{"n_layer": 12, "d_model": 224, "norm_place": "pre", "init_std_qkv": 0.0146, "weight_decay": 0.026, "train_tokens": 150300000}
Each number is 500 + 40 x the weight over its row's rms, rounded and kept within 0 to 999. Layers, rows and columns count from 0. Numbers have three digits each. The size before them is the row's rms in percent of the matrix's.

# o: layer 3 attention output (transposed), 256x224, rms 0.081, rows 69-127, columns 168-223
# v: layer 3 attention value, 256x224, rms 0.0572, rows 70-127, columns 168-223
# q: layer 3 attention query, 256x224, rms 0.0502, rows 128-181, columns 168-223
# k: layer 3 attention key, 256x224, rms 0.0508, rows 128-181, columns 168-223
o69 091:524432479542502542398576479561524493448553541526461475456428474452462525523544576462477482509454483404484550461496506443483428469501580539430479508483500481437442517493
v70 117:512448504518472531494532506541538539541498522516438500473467554558493514405516452500459506543490554496446489506484579459519478525472547513539496517488490498441505505560
o70 114:537525527505513475503480444480481527511483543542503580419569520511490478535515546512538518500499509513515579519440475546483528529528481523528501423480461555595482533521
v71 092:580544569500518464505553454493496529576512477542576538440468424573458485489492478566513529531468429513470532601502459428468590468474511563483484455505501569514508494524
o71 087:491531501508468586465519484518466503509448541455429478534553524423510505562527474497469491406465451533477561458449561492545440446457447568509470470488521456545519554439
v72 093:451547552527525477526523492516469496460529532534502451499538448550470442461536475488507517492541507470448548507506564470565516480462523409553456536496539511506547444488
o72 089:474426491477426495511531488578509450542509451432459444489481459508528490534572561512467444481479532457533545498517561438519454532418570518524506456431455520456528506510
v73 104:468452424507534514502415440502511501524537478483531460549464420557454435541478512473543482506514435539450498455435464526510452433534454503505547470533475539495488444531
o73 103:519450417511530534470489482473541507434530464599517463517505487439544500480512499517480441533461492485478549432503508498541484525487519473496507519459536493433455504479
v74 112:478495501502464421517518454452549484481519503482553490552474443489484502493491542456471514459447438454467487453502454519525478450548456476521604505567450517536499459545
o74 104:481533428530486560473482480486532520486480523496470477560532472435497478527563445488474563573471530546522469503457559514505464482460477443490538513475461489394483527409
v75 098:571476542502469496462518456436484550530517478500545527472585461482458473503485523510561537502471569532480499533481519527426473549490465573487452528491513426551450427497
o75 096:564506512555536520508435530548450443451478478533425551450421519484456517472458511550496483520511465478505539478518435554518471440500481500528479481452473499580515573487
v76 088:465492486431486510471533551529549506512530474514446570495473540467520581506442510470404481538533433545511450560440526505569501505494597520547505453500415508415509498447
o76 092:527528508429552453437538458606499483487491535495525512523512439534515457450515412509553478510530493393512522536528465517493461424524499485492572462519560474498550505518
v77 107:562495437519480505549498501520469534501482500459458493401428476482497500469458493445492516491512518462478573562455472489463451531469573532434487479474456500435468521506
o77 101:556510551532494491462532494558492519499531463570486531519541520556539507574500556507479466531488452439495493474499442577493565453490438509488498527482467511521448497528
v78 093:469537577507492543453514486518576492484449505552447500530466477531435592474456400488491477558527560502547482499529495490548528501457503516472493445552523453510552496514
o78 090:554514497471547409547506531543491529488468569528523501519477524537487494523496545564488432510530522500447482510485481495531496522487551491529478403532531544502517497508
v79 104:515448525463486451455532468433539458526482453501445454459494459485461518510559480535461504418544584418556512433554545475427574469446483562480469489537524429532458499468
o79 097:532531467480458435509476548581519553507467502496450522537504505544492471539506482497526564565497423559524444509489460495567518468544494450534580420467578536480533505522
v80 084:495498534498465494506526466543525490553479480517510571472514493498458555594518458490459496468498507439460487559499530543475556511485502492514477461518548498469583508479
o80 083:475488499509547522508486471470404501513448519541462481506504487552531510489460553539467479526456500470547548490465490563457512503462456430499505421492481527606521533534
v81 113:533442499448479472517508503506475520548458534499445536443546572474522554494552540489406549496560568476486467509546553503434517516542530481509440458510589492532449505472
o81 110:504519504435487498458447569489503475440471545472542457521457473508480473504469501480517506526539415544541466459531384533518554508535473509464578447502515523577477484530
v82 100:471563531485515511503467509545437502525445543467461431481459455532542460481509509512471510459495540562537501494545509497507489567537503480523417437496520466519522490499
o82 095:573494557527485500504479483483504540490467504468513526447525533514462565438463529516507521494504496473481521572478468438526518501460505585511521458536515495533547490508
v83 109:454485485432459510492553495440504564507561512457494538527521491486548471508574485420431476580548492516445477461479505472523554500520461420492476561516533461448507508485
o83 104:486553552472426498515476550541501410504497516417503429475509497532514492443464524476487468503508491502561564484509506426514564535507531552455507483542492475517442499506
v84 103:501515571457491476511459494551468489497535478476424508527506438495531527489467497546490453521431500520536517477528471487449503507511548467537492505482487471461542520568
o84 102:524467531503480462488517415477485488495533495532447535495583566536512532519502543538498527510453483473535549521480496535475502542536511550543519474560528477551499539572
v85 098:430461568476469489483473432550544550509501566456434602420569505531544523405502484492533494523454558542499528529457549555510531439510523567494480494455423488525526568440
o85 095:533523478486504528462494576504459474478472493517500525533456505520429467541553554514450471525525437551489573477461442508582513541550520516449572496553538504528468492552
v86 097:539478500523543525486527454402486473551493471555513537515490497476545514476447522539490477417516550488528520557505457484447585493530436531464445494476493546558512415468
o86 094:519447480498462547476438530500504532405495496459507503556467516517462495513450489496435494490498411548448500467580542503572443518492479496467488480477528511423505483440
v87 100:514476532467520489532442541422462589496460453523490484545456626513463494564455418561468475488544450461470506530496483519487515482503468556512566503456510532446482544552
o87 094:497554514516543497491531599551520518535515531546483562504546444512509478521587471517464496497485510567478499481522502458532487552520474536543427533517474505498579528437
v88 101:526472469513480476521522511482500567551471505557513497503520503514519525498598486453533494467494524537459485552512518545493545544523489526473508547492470434470427475539
o88 095:522555467502435512504470586473499474550460511459543496394553514575520449496447532457502492482486456549495440519484503498522515532498475550539449555477458460507528493540
v89 100:533490519565478515508506460498507458499513500534485543533541521481453507520463502463561516535497563564549492548555445517503524522485490529439526427520451478444535440600
o89 093:501468511489506529519501473489525550582478523476533490431524531460530522483516502514513428395480517514445481519473555511542497520504480550532453420468528545551528514468
v90 087:524515397467481478495434437478524511486502488466490472542520504553503406549502427488495538529556476395485489533478539462461476501576480496514522564515532551508550445526
o90 087:514475521548485461489551565573533470449530505519467439565525440500523523475487484516512455520466576483552505452512540462539516482463476503533466556414450526436557445553
v91 102:500581510497472522501516484464523586501499508508429523491549522423472560460557435476559486549546557496501462494557463476488503556501489479553453496521496407477537520496
o91 099:492442523488453399495441534580496455549532553454516519421504517502473527469463532495491492442533462518467516537501460467464524526505543538510452506522512506499491506534
v92 098:484539483513510525514418560526460500493575559468557572505517480459491485477478549508440433563523413512547563483491496483460524533441514569498479462448500606441447509445
o92 092:495490540503473504506573460489549528509540509484492491515478560489515519504513542417461498413537472489490541511442497491520451421550556425448427590488475474513479451549
v93 105:491560492527536534544519532442443469495492561514496519544445498550526501503429544548450475402517458511444550461532518464556502510455472449585471379543511457562543498468
o93 103:482556527553569523477558478492466564531512465545503454500423486485471517522511481533503511515477567504534479536526522474480516496431446488486522499442476474481519522456
v94 096:516582511522486422534482477555514561555552534503511458543520481522452427465583470548489548475502501451426489479468451539431501503533573467525533501484527566462412486483
o94 087:503482548509497501534488522481446418491558493471491460493483532536568469432552521520556514480433528532498524481512504498558475464442437561510468541442419515532514519504
v95 094:552479534535541393544494488566439447467532521591534500477507565519593471549483512518555498471429462490412536496506459484531471511501427498528594526476450539472501485523
o95 091:481476500456542535461500485452507583556478466438530455489461504503452503527526494473528545453467555517536427536518600551473508526478520509579403501461525421495509562458
v96 104:540455464479525549511525502439508445573488516505467494477520530559460522476547477466573506552515504462534409465568517571513469508444500545455471569477514478504418503496
o96 101:532511485528489470553494563493472518543457538490527543387461500515501480526478510529495515525516498515441524515481479479489484524503451543504473469521515477498488473507
v97 098:564515484491549457494472486521498449584553479520506560514448556547531463452469427517472464550555467496516510524482493448527525405505475522458531437408486495493551530462
o97 094:520417466509489576408534515524526484514491538506569454533428492486477535599482518456487456477422542532459549406525566466519501553588502556485487486580542510515472476465
v98 092:468484461462491436513464478480522440474477511587464494466540514464499543562537536498485556530448543544476477444476577560445475524538483535516513468512455487509445466449
o98 086:555588454482536547549454520481495549516440498464502510526441502555507525485503460515485494557480495510508451490406465561549509517480510487523530543496509509478512428596
v99 096:517513570486497416488461548497479494571482471504530504490541525583512512457467520456532540500475465556473533478486486453502472564471506538490469543535496456577491477476
o99 092:513521492525572531539520486450421503531466489600435525460455547543489444567434439499486488490527514492515531505553497510463486475488485482488474514455498464543444511481
v100 093:479597449563480517481463511534488567509460508515542543487454499543523541564486513476504495484491462399521513400576474470460505481480486630447567479461501492532472542533
o100 090:483470506541510467477565481495530421528538456474509467545532490512471499552493547418457551487493498497428452593508489508493524528484481483501459560492455493436544453467
v101 091:540439482479469493534523500488550382422472486519500521482461553458414553501493506481543452415509483487517521473479448544516504481486529528525486502523453463480529460487
o101 096:506500444511478490456481462493478513499505483548473597524560468582494472546513476508523505609492477482479414488486453558511515536535542422564515445501495508575438559537
v102 097:473543407460533488533542558470499430482504521559464486517527586490489511498537481559499529462490544560532502434542591466497431534450489469477472425512446480536478559468
o102 100:499550482467582519501468470537491569486427453503522494502465440486468518455482463492491515491520470488492447607448494435507499493513489471503557515448523562505562519510
v103 089:520425450408471566480498507501554488511521501527507549401475506434479482422514573454444460542469489537503532564497580441529541535458435504459412481451500458453493506464
o103 084:553557576536469529450533393512501519464581501504483556546468545463504497515490405503534456481485468540534539453514535499497472468531549533520511511511495502566492466499
v104 113:546501454504540514540440542594502431495553510489497435466448453462469488512396546539512490589500497476473469533437500548513489483448549453493454475499505515491506524552
o104 107:497398476506504514487573449479510563476569453590505534498584451490490527507535505525542565482464484491469500415520508524503519512464516452491516459529483512541485501527
v105 093:497485524459479515556480536518455515497541466520464513458490552511484519495505532531421475513510457449542554446537545473551474528515541555513504463553526563521439476438
o105 087:457510575526503442485530433518538510428555559520455520506533500468495551467524491518417548480536452511514496484517466526494507460487483536393539449500573436460498481464
v106 095:459529440564535523506465553486434536426447540540500490487477454470557479482420523573420502489568442548443563443486421518450534597467509502563511474523478587489440558456
o106 095:453472514475471569454570496506538501512565500490539450523480481463491504470534497448536579485575516480438525551481556410491477522509501504451498502520527461424514461457
v107 100:462434495542557521537514506466510507483556443552422502528457538499461461468504515467425533525525555482474416494502526502499476504568458497563477545463504453491483480563
o107 099:529481559488480471516448465559494494473459586431596491485514592500466552525587516488570494514460519490540529496510555481486501506506532544489427482463572545466483521522
v108 098:468551561528534533501466451538449566503472505445472418485462458413526542488431503489463507559611514501491463485516527543480535540447532430511500470513481493451526449504
o108 095:527478579536499466479552529441473469479571501559481478466535556418527508490456492556572494501484514497517488621499462514487553457496491521499539469486539564518469493501
v109 090:487532468439481492505444476484448546504576560499544499461434506516469509543435459541489517563520430507481525457490511481463511490503439528543487446459466488446494515527
o109 092:480496533500540535376561566522528486504517473473545455473438530506527515525521553485531470549465550431546524558488551464513506507506521511547522503595585446390515457512
v110 099:496516521527527528548462495583516540500559497450545524475481555515543402470484404525505485547481483439504539486492504529504526527490490440541474492472467544447472535541
o110 096:517462488466498478417472482574514476484522432551545458511480483468450469500524509564522524446524466464462515584516522459483499475487549525540538519512558517481492524506
v111 089:470532495508472475552529538566525432437466518510520548495519505533525502494496449430559484473571566427512535489477579474521596525546462572555483507453481536504439514494
o111 081:471518521583494495522442500489531518458468524491520496466436452417443465516479535458457491523557482532445421461516514518533532495497545518450517501484538469494456506464
v112 093:470521481495503493516547483508577538483605533498497519528552495496542413483516484486528570569450505454547475524530441490487478509444566439448519519482484491508447498555
o112 093:487483462501509505549437463507459459480516509476532467463495484488449486501474595508579482453524497491520525452443486523546511426523465483502496509497544461497461505477
v113 077:478527429534494513501475455480493461463478579494564533492541524465508481482481484444592504475465537450483454456576515480597561557486517571538563491496454469561510495501
o113 077:519507546471604531533497535497502493460522523464505503515521428557385503518477484472484507513480486493495473476484468490514490512490478500461531493483477545498536494482
v114 115:580435496486474467437488495472534443432487574534469558531545471486525528445527554500463447456498546489523515485447566509428524486490437503487476491580517487554482511482
o114 108:546531469493468524531471513450489510418462471562462512518510519489490450496483475481506502579484446555519429429554484498543510491564520501517559544442457479501508509533
v115 091:523514560552491497455491564530545531559514529500493547523579537471450550476453515511398508503441553568484520550474462447498485467542444519484526448542539515419532485488
o115 084:442415492432474506528465418520460488503473467464465506524459496506535521459508461483442497503527496527516490457456503544516509550512486502489541523490427475525559492524
v116 103:556558480473636500510525518490469455533429439508583501489516556476492583515506505502518425433483486491489482489494543521545537499486412503567451490463514499537583516453
o116 102:515546438543497532442480571481521513613490483452512477538446476543494492541515426550506481539473500540463472571562512479518480516440562473565436515505485443464549435509
v117 104:510547487530519451488491498500572486462469459563503484485498495530469509538504533493514496538394472537488553509458457561431491451462488548442508512446424486484487457570
o117 100:510511401463466567487527481501592523447533482472592555494539463462515484530535557445504516456530460509432474495451495592518480484471538517516483466492434468530455524477
v118 092:530519428525453484516458433490481481504438449537528465527473553501528568557482454539449471524551471541528509509511466477475505484583516542489464548425512450506492563516
o118 092:453519500509483504454487623490556488515537490515545480506546463474496447503467487457528542521484490496422444505547560476431495548519541509507509518590496505438511450450
v119 106:534518499480478498512462493547509492512519502516501482483514484490522604459483466435465535576552496566538492455538519433520533481557563495479463493536512509416475513565
o119 108:478476518477467460436501515540588442517529573457537510480484452431500500533489534441525470521551537491453513458487479532518448473508522534442600443532488488501459450539
v120 098:530544552521517465424465477499512507500495490498492497573495415464469549425479534437541499533522507600580465538534560510454535437499471501443472592522559531518456457507
o120 095:516433477467437503487523437503568552477492507475503516586483547526553507551459501478477491459484501541467527468464511491511426474519503544479540478427476472503469447506
v121 102:527488472566519478495507458518499455562510539480513508527464535595516473503444527526509516499462479498497465560467369419519546455514525462485593493535486511467527437562
o121 097:491491549493542508516539467489455509537493506507552477549543524481509513545544444483498469441509524542506508505481557477545516560489409487496480440535555532450478554445
v122 101:551548398478427468447587496545629505533486492458509499502555550503490444451599472477512508501490467480504510499508522501435492480535535455487527518506585503433526461523
o122 102:526465587493438522557493500542491448488456478469429546554550481521509491504510486489452465532494481503592478447544467533527465497496459473516488565515437507533440530524
v123 114:525530504539452529554493528530486525489473480463445463566493456566483526534425444582495484554466450523486551487491414500480495438501527538521521545463536515498531487515
o123 101:489442492522472459440533482466515432502531492542508546451538518474496491476530562440472536515507587512443512550491534528470493554513528519494493426530420496471518498437
v124 083:543562508547489536486529476480506487567504507484499477565559426535437547587530500571514516473562449501485462524509452467422523491495421534461529527482469599513500485538
o124 080:514494455505470451535567500502476588515439492482459576511481570490526487541529508439437483433499483552480535496459520481583486499495514487528453506446437513506538491507
v125 091:533482537546481446546535562528507461538531571496442571483470527512550613499460558474484481549517524391540487464515436560547551511531494519522461518483489494484459531443
o125 088:482505491484547438514494531539498467505457590504523452496486507576438431504446508447484469523470437535488447471530547544528514502519489501458510501447477427522561478467
v126 083:528508478552523517549470525457421408496492459445530434527476544542530488515492458473505470465567497422474481503533523493515556526474462486545522508442528460502528494467
o126 080:509485480500529471479478527539522541536463507523499516481527435421488518530494505470457558498473507561513497476479490477504489520483488409477476475493558517452571434474
v127 096:478559507487474465467561508529555520514509521520497460479545514530447435536563438498518484562414445510418446486488596471547493476406493454523497485513442522450460498554
o127 095:516449480463466492592464573519460526530445470468471478466469505485560512479537580453489467536476521406588592459443477520489485561512515516516472556486531488567444527497
q128 109:536510419496508442550533473412525441496538535509512491479545487580525509451552502521616508414449510482480517508525486483562428532493569498432486523537517483535527429531
k128 104:436423485521576517492497485451498481499488529484426543446490552511537456422486519517475520519467524402522444513499525524470519550503531503524523542536449505562503556486
q129 098:438477471460538479536397533478550546485447529508437541519549473522529457483516520508439477478443417545468483488440476472497503456495456516573504501533479522532477504428
k129 102:457490485508464464504487525526521487464581574556476491538526463441470451394487526441512527501537478428528574514498513523515482565498539458490482473548516482539461484454
q130 114:482502497446446538516572422457465510443459514506482507477510487575575483507467551495474536442525466435528539509491520516451540519478518508553516561504519455509473428537
k130 114:536503512503448437540500409507536465540553547399506481545508490504547488587497586461528487459467512498533522502495568521475456487537486475484542478496506459491477516483
q131 114:525523502523556481487510548453522439531459487553491582523486591436550488464585500449476471499515512510461544560541518502418533478429452548496494487420513546491468568461
k131 111:501515540574557402492482515528558599496504495500501464502465458513516487493538544490428530441535492475453483502517532476447535482534467489500498576498552532470488527440
q132 110:503499486534486575521436495531497513518533475467478499531423502504447455564448508526562553557508523508525460454469367565531494418449529513541501535513533510499544447529
k132 110:497547515458534503573464445538497495556556468449485478465473359510471530523430541504548469487441479462468565541590475461538467503473472437515544438460552463497589483497
q133 119:458526572491522517445494432451586509551507494517530552516573442448486521499576489517503461479483459533537530407578450504491532549473500482474527470442589526462497521531
k133 112:505521508513469435456470477509459531519545525473474451563472466483460540515533500518491493518444545504536473500525475513497525575528529477454471463513534510514523503548
q134 107:529512510448552510562504489483533430432511509515516516426441507454487487516426557532429479413558508530443481486534510459521510439553470560577460461472569450510472455502
k134 111:523497469462562477525539399547549398581514449564483520568474556478581492451482449513509508461545410536457496545493463523541523489478471479489490504583455496498464515481
q135 102:552553497462441537497452487445464528507519427499500519593531509471490472508507569409559475481515521515492485512462624527510539501489544505566513527511485526493495427525
k135 102:500498538521428451528492493523459477510479526462459521502533541580419566431529468459464472496504522529476423483459434530453487501532535506433528520510546500447529505525
q136 122:529501417546524507507558518564516533491474505416557480478573472511587465473503490446580495482524429517453497474465583498499432502416487560535494473522501502558522541456
k136 120:480508476562546471528542501515505503449516506568501500523508441479568460470505595488484471492475556490477480477507486457504531471575519493475418516522506446449500520455
q137 099:518472554485469468549568538514389457456519544504496441533482486509514531529466537537508615504482435476545496592372516504473510520426497529437476508493505438438472425453
k137 091:490514471534511500443535522450536476568437520540521552498515489536465441401565514468504534511476463492529517504516512518503436536467581491559495453515468477515488469518
q138 108:481482552496495548499418575507459442420491495435547523503474486481477469587485543514497528418508490518457497521562545532500542508542430522509470421520494485462487555487
k138 107:545477440479490517509458467505564497480486505461504506554508435506514531497541500510557454483504440504493427407428484502511473503473508503584577493478482523509525500475
q139 117:468458499539531519527467530517436547530545536492516409464534505463549423461539471506542463594521499456481514493428461551487470564457479492547523522472480479519446563526
k139 117:476528562470532443547506560520434588528469550499570518478469480533524507511538536565475525421490460531431552490564520515487525516479499480443472514494572413504473535537
q140 108:492504439418475524505529552502481598526513519508453461437540507477497453525511522501490568495549528501488412455479506574545425531563508525461469550527494477472491476498
k140 100:500506480474496483470402484455477572565532458556509573452461517477520532529529548518509544501508477507465461488453544530519382486516459577544519486500541524506450479488
q141 112:576516518524485416563486499554494480506441575413515503510519493492604491471538478475529529512487513489485498557431497516465527549476517537441571466501500488595469525491
k141 117:451465529548541489498494503567519552497484497496553510413459409519504479474512515493503459523509425497453539412509480468413466423561513507503519516472504498497461496606
q142 111:540487507511449467429457512480502489495527466555492521507480500435527432441409506520546542499542576529587486533432470552463478438473526494560447498545551523485542440524
k142 114:543483519538449498533465522517439473570519546507495532571495494564463504474483503493474477471469532516470540513482490450503457462510529531510552479454440484500512499541
q143 107:495495461501506511503526556539500461523543534474525529548488497527443479495486506615452437467423462467520536532581577488491532487469593451504462426599479488488461526512
k143 107:483520479474546433536485510475540471507520532485490457494495536566485524491429501461519502488509433445545497485497392499509481580418487522557539492530486544519475467496
q144 114:498452435463528448538508489478494517537481506503456509438555477481617503468564508452508461495495497507487491372448464556452447522450525540535535546475469523520491459512
k144 110:475496550548461475528432525506520518534513516445458472448503497483520494501498482450506446511462551539427450398477497547521554507539561539471545525513555437545479568419
q145 099:470522558421515455495443510542513531630517485442503461463541493463491528488532471471448495533529528481480475516544478511456485471469509546480537516439555466480502598537
k145 094:454493442444496453456522512529465499489575496496530478490527566463505473517496527466472511518477473540520495431505484434538574493510419537491493471530485548474579578549
q146 116:536500554434462523485411568530528524496437496517517541500454468563417448565532544490468488500492543543494498419562531434532548483563510501515440461487540530457493505476
k146 111:555504537517525569455523513489440521481518458484468535465461479488519589549437509558525532475489447612516433479489503500544470518478501494519496539443501526507553494435
q147 107:451476516543539415481498448465508497528544496472415520526489539496470476571543527563502511479487535556512489487433570596509446436588456489536494459532457508464563512560
k147 111:538503507511522515517487526540458547511540490573434440483469440542504504409464462498551553479551506491530455457506521500441505550500480531461460450445467510512449456511
q148 106:495493505579494455510476553421551546480465450526528475520450509554458550475541410444485491536550454475423541468470532460511518484461503464432538488521474599390494447521
k148 110:556534533467467480436479573482446546497436461437437567512447542508491494504543433548429483490469534449563471548535427491528573499506472509481488558494497467443546477468
q149 114:482499511522519534501452519499516495494537539520519490443501508459528496461460512502540427470453520519445513509478506458481489519533489482430470574492413560476550469516
k149 110:564443521502469440501462497497476547471527537487342519429487570487534501435477480568488504487491438522530548461498486555507527490549529480570481539482473466544448519518
q150 117:451490495487521492542517531558508513455517525477479474522490519526506488448484559457447522531524474441514537396588437518503393521472575582469485460560516437558470539495
k150 111:463467498498482462512525517496502396461522481494451489427505459550496463533497518567506564504477503484497469495563512545493488542478511538515455485590573486560539471512
q151 110:522525497545506482508558469486518464466490528422518581490481418510453542488539525529527526502459500535498477527430504500409459525551429471538407440479450616529470475527
k151 112:453553463562524548481537459494533527524482504391540546533489542523491498475465535490499490507485576521444471431514451436479468485553507548505473468425505554520482476492
q152 112:515622480413515487532427429476542480498479500529532519482479552401486473523475412531429446505513504532454559511513530454502521491534431495486499448505534444493503490492
k152 113:569534495476520525419558504500440513565450506464495521480515501506444499544530496562488454423528416506472460561462555461491543529563462499517469532516502527459552516460
q153 110:473455523479593540509470499473463449484494554462456467449444457496464513605524461467498459503559470492488474537508519536428541457454486494466550495480468525487473512487
k153 110:514533536505525504560524504429558466490504501575562484519505506484442484583580512506562498514494562494447466544501493449510512510487553505574487478475392463491534494491
q154 113:488535528507459498427488453489470504496520481513507611472495513562499506472496551454527463495473440572532502502504448521488529464487559465472550556435536532487585462467
k154 116:504571564527535469531523421482456470533577521476547496533565527481515503465485449487522511554474469476481502510514517484461511509403494417478450532482466528552504496478
q155 115:530532470469512544478499549478484439482550514546559482496520440485537458579593510493538497495538476495512506561481533420598554502581472498519470498443461540457550468435
k155 114:460569554455527547539528505467484506472479450527434536467503431501520455506552491540410486519480440459558503518498477549513519508508487507490535431515535520430556521503
q156 107:568494430485477526424502604521490509548504426501526448452492472519488479443501523473495481481538475557537514479483508498571581445525490479523483505484532531471469537523
k156 107:547517474503544441531499457515522501505436517479450588496520552492572538523528516549458495528490465478470542500476469546561495538404571481490527470526558542542592528471
q157 111:519490451493458499443433507486492486474488404533403553539466504521493510545469517524547484524466499502522464517504541507516489461484581539476549544513470492486509507471
k157 113:519508555611559431498525524466492397545567480556509414468485481429442547497514516466510506419569520509532485573502497532546489512501572432499537454516496535470452547492
q158 112:532512528546484510558511486558497527520526548454464561513453535523424518452435446532396510523531449473510455460544479458511541443501447494491472423560542539441502513465
k158 108:476428473478499576524487513516455539586506466559514451480533467477521511513364506478515539474469464517437605519513487415551568516442516451531490464547529490509538469502
q159 110:503504514527515615499489480506498423476493501476510502473527478515489487541511472483481467477543517503494501516473548482560530496444474523444510525418539532513473488534
k159 112:500502493472469482538461512527535531501521454535480459539528521492531456492521497545445530497498493497472517471529572533560453441473510496599469424458448499475518546392
q160 103:507472482492502520490497440472493464453525490537491500442449459495496469570498505490483503532511507529467485477524485495450584507428484612416518564525470480481427492432
k160 110:503485512482445494470525447496578468525561575543517514460473488479474490523509533497573467534505482557552480533502533519517475424494509560525518488539477495524538430488
q161 107:505440522481439516507514560614455473492454522521481502484515530499428499474493490494385486508565518544556506485539488482518540486520417488513501509541540443434519454528
k161 104:442419519485533509550463471518457537563530493505533466434431518512526536497534504513584579595484510518510636535488507519518534544390556556502478490508538508569492415494
q162 122:476505515457523519462467476473514527520515464575561566569391615472471454497487457559449406483447442460516492549488494454485516380483531489464496504496508517555521506529
k162 113:528509534463527472518529527495539483526480388492509522503529448483429506560536414452509577458555488487498513552470469424435531480508474512507593523538481491453567509469
q163 102:540492518556446510454527480555481462497508483500438504502479528499480506573478521482431485466426586390599512490475475504529509566440471557560476541488460469486532576476
k163 104:524477445517553479508612482483550527541501500509490488554491532543562558475512563465563444502536431542449469516489539473510491462497538456491449476456523530554524467559
q164 122:489449489563463516512471457498557508386447516439453520450476510523563451454472555435547527485560550495547435550347459547527519505466528574535514510518488512564476520448
k164 118:505481486520481480469471465499516481526579507461531559522459382496508439493580565509474518480503538478493522491525502496443452447507498465473475566469486462433506422520
q165 098:501452428489526564458471493449413482403501491496548471456486485524459470541512497584533466552465450425515545478503525451526511516492501459507510489536480489412479504512
k165 096:481505449486429552551485485493605447500467471487512501547531459526457495464497518502433478467518569497520537589532537575478516513566586521464553533518456491442448409451
q166 118:473507448503488478479449506533459466485504540433449513393467556479484438514529550489438445494463488492455470512550445527542503478468515469477493494547449506499491428495
k166 114:484528543474487570538453471526548528439490544494558539526494509478519434487616554433496452461473571465479475454534433567480546563473534497484576486511526533499460511520
q167 109:498536507556523524553519477469441545463529554474477481449500477480569490474441542531473492557569499498525495520552434491529459565417536391482478488462419426555561470500
k167 110:447501520442470536432428491494463530485463570560440544528445525526507509534476480566513474442434499505526428501517479471436440484523537467441465574544508459527482465492
q168 124:545543521514494522513503525534468512553519473493537481574430476460479469522475479553478480475491457569461446545520580478481515451558508469487530548468543498498499550509
k168 124:510509536524536516513495506481503532513555492521598459537517480520497480524464497558507418529499457524409509464465548452547435529514495411508503490498532526464566522506
q169 106:551531493567482506536476458493453469467493537468565503565545457511531475555485532522502509459551488488488484447461481490493605503506489543472567455468528515521487490471
k169 103:470457532577531601525411473527514474511522428531564514548494463469455493494430485423511510502442535555446482500464522456528519547484570518473523537532443505455496537455
q170 116:546453519457497527511530490454470440508521521505485586521548461546507517481528541487482449604558600451534520540544446460517474562421526531465507495536494491579499529489
k170 114:495505538479447490522496493509578493505524518523495462452450498507455467606533442511513543393459500503474485596404499548463484413514479459453491490588498540516510507528
q171 109:507528497467463505501481477581541509517478477452475446458536477416491416530446544434538551478477449488473449467520454470511564500520528486547483508447473565489505447487
k171 106:491551454461474552461489516481551532478597480522535504524549464503468480445469555494538484545387498487529488511489510541503507446469465464428541495510542538470565462549
q172 106:548556582529431577577473504499487490488497500479464503512502569449493406430538503517547513495517495439502502482486533495510494503464538508552504552471521490506490500440
k172 108:470448481525519499438582548501453565523542494465461524456505534480489536487561558574496497515433488494448541494502543531513490507453558547493484542519493479453542548544
q173 105:541510511579500443483456538494473469452479520419498497523493540515551453524479526462491522510514532492514492430522458430472466483491473557471556504464473435564465478489
k173 112:459437541552461555479540484559472573491527536485601517459486433515490529550517466510578520510514442600444457539507544494458455473514495460493503472504427463441508544518
q174 120:483507546499459498501544516467515480511458465481471481485424446520411475552498462471471474484566453475484525560521521552467517493499542505472495440486512482464526511446
k174 115:510512552478627488416488528451476507483501437515595481497533475491534510555542451477475470492498516506476548532574559485557438480512441505485523508503525479545538437495
q175 114:536443512477472401559437533482502471484457565543456479482530500487501460453484518532577486517508518486541456518523550598512431513472450530484542560510476478540378420478
k175 116:515427483468502523447439472525544491494496483440520531452466474581486440570475522473396541430559519582495505532461492458531511520567511522483534562515458493550524480463
q176 107:532519563522563523523553538522459427520502488577463481471507456459408486510501512480525488507509463462424464497503449420547434478507569474488470492462571604443497496531
k176 108:470529480481580455431531456537584495490546481531470529452462485524508534419534443495467505566509492480532464578543491456563506435548484508459476523511486489496441480553
q177 114:553633493578484504565482447495554526521475489488535506547566556508563492528450504471528453525450452531512541496502455459495506476427487547519528459417511559567417579556
k177 117:450480530565537522498579476595523553432476502484549552514497476581536435487553512461471478531480479482398541512516521438501527556497510489548493524560468478444579565490
q178 103:508490523532456546508464460433537493506503541492490519535524509581487535476527551443501441514504506475555547483447512494519514543458500545485457530517566496566547541481
k178 102:530492379507510429464478481481467457458516439502535549435554476471460478502536491477461464500475536446490515458554535481499500504482506474487447592437501547485470473433
q179 108:450449583512490488447510499573525512484489483517474508515520466509482475513535490563531491492520570500516478491448569484537493558489512512486450527526525485543515515522
k179 111:578507464447571510477498510453500519468539509523487494498522468433431518464474493551537472507494592520575520486457483501530515529570446513564471546523488512514468497492
q180 115:511509510501422503446500409523459553525561510578467483442519495445479499500500456520525534506442496540513492484526543524403455503480511452513432455566526440511524549548
k180 106:590463463470506520508487479441487454471483569600530527496585568527500481543503509537504448499514518521550549483413521531552463467516457537489485540442522464535503444567
q181 112:566483547482486507455425549539544513515457519537580464552478470503542472454440505528553473482559376522467468450523459488455515493484547463466535516492470503472578505515
k181 110:474555491486575477483500462476481489555526473486549433502507463544457462562500499494494440479532508482497510591475446413490492537420545434481529526474506451532491503567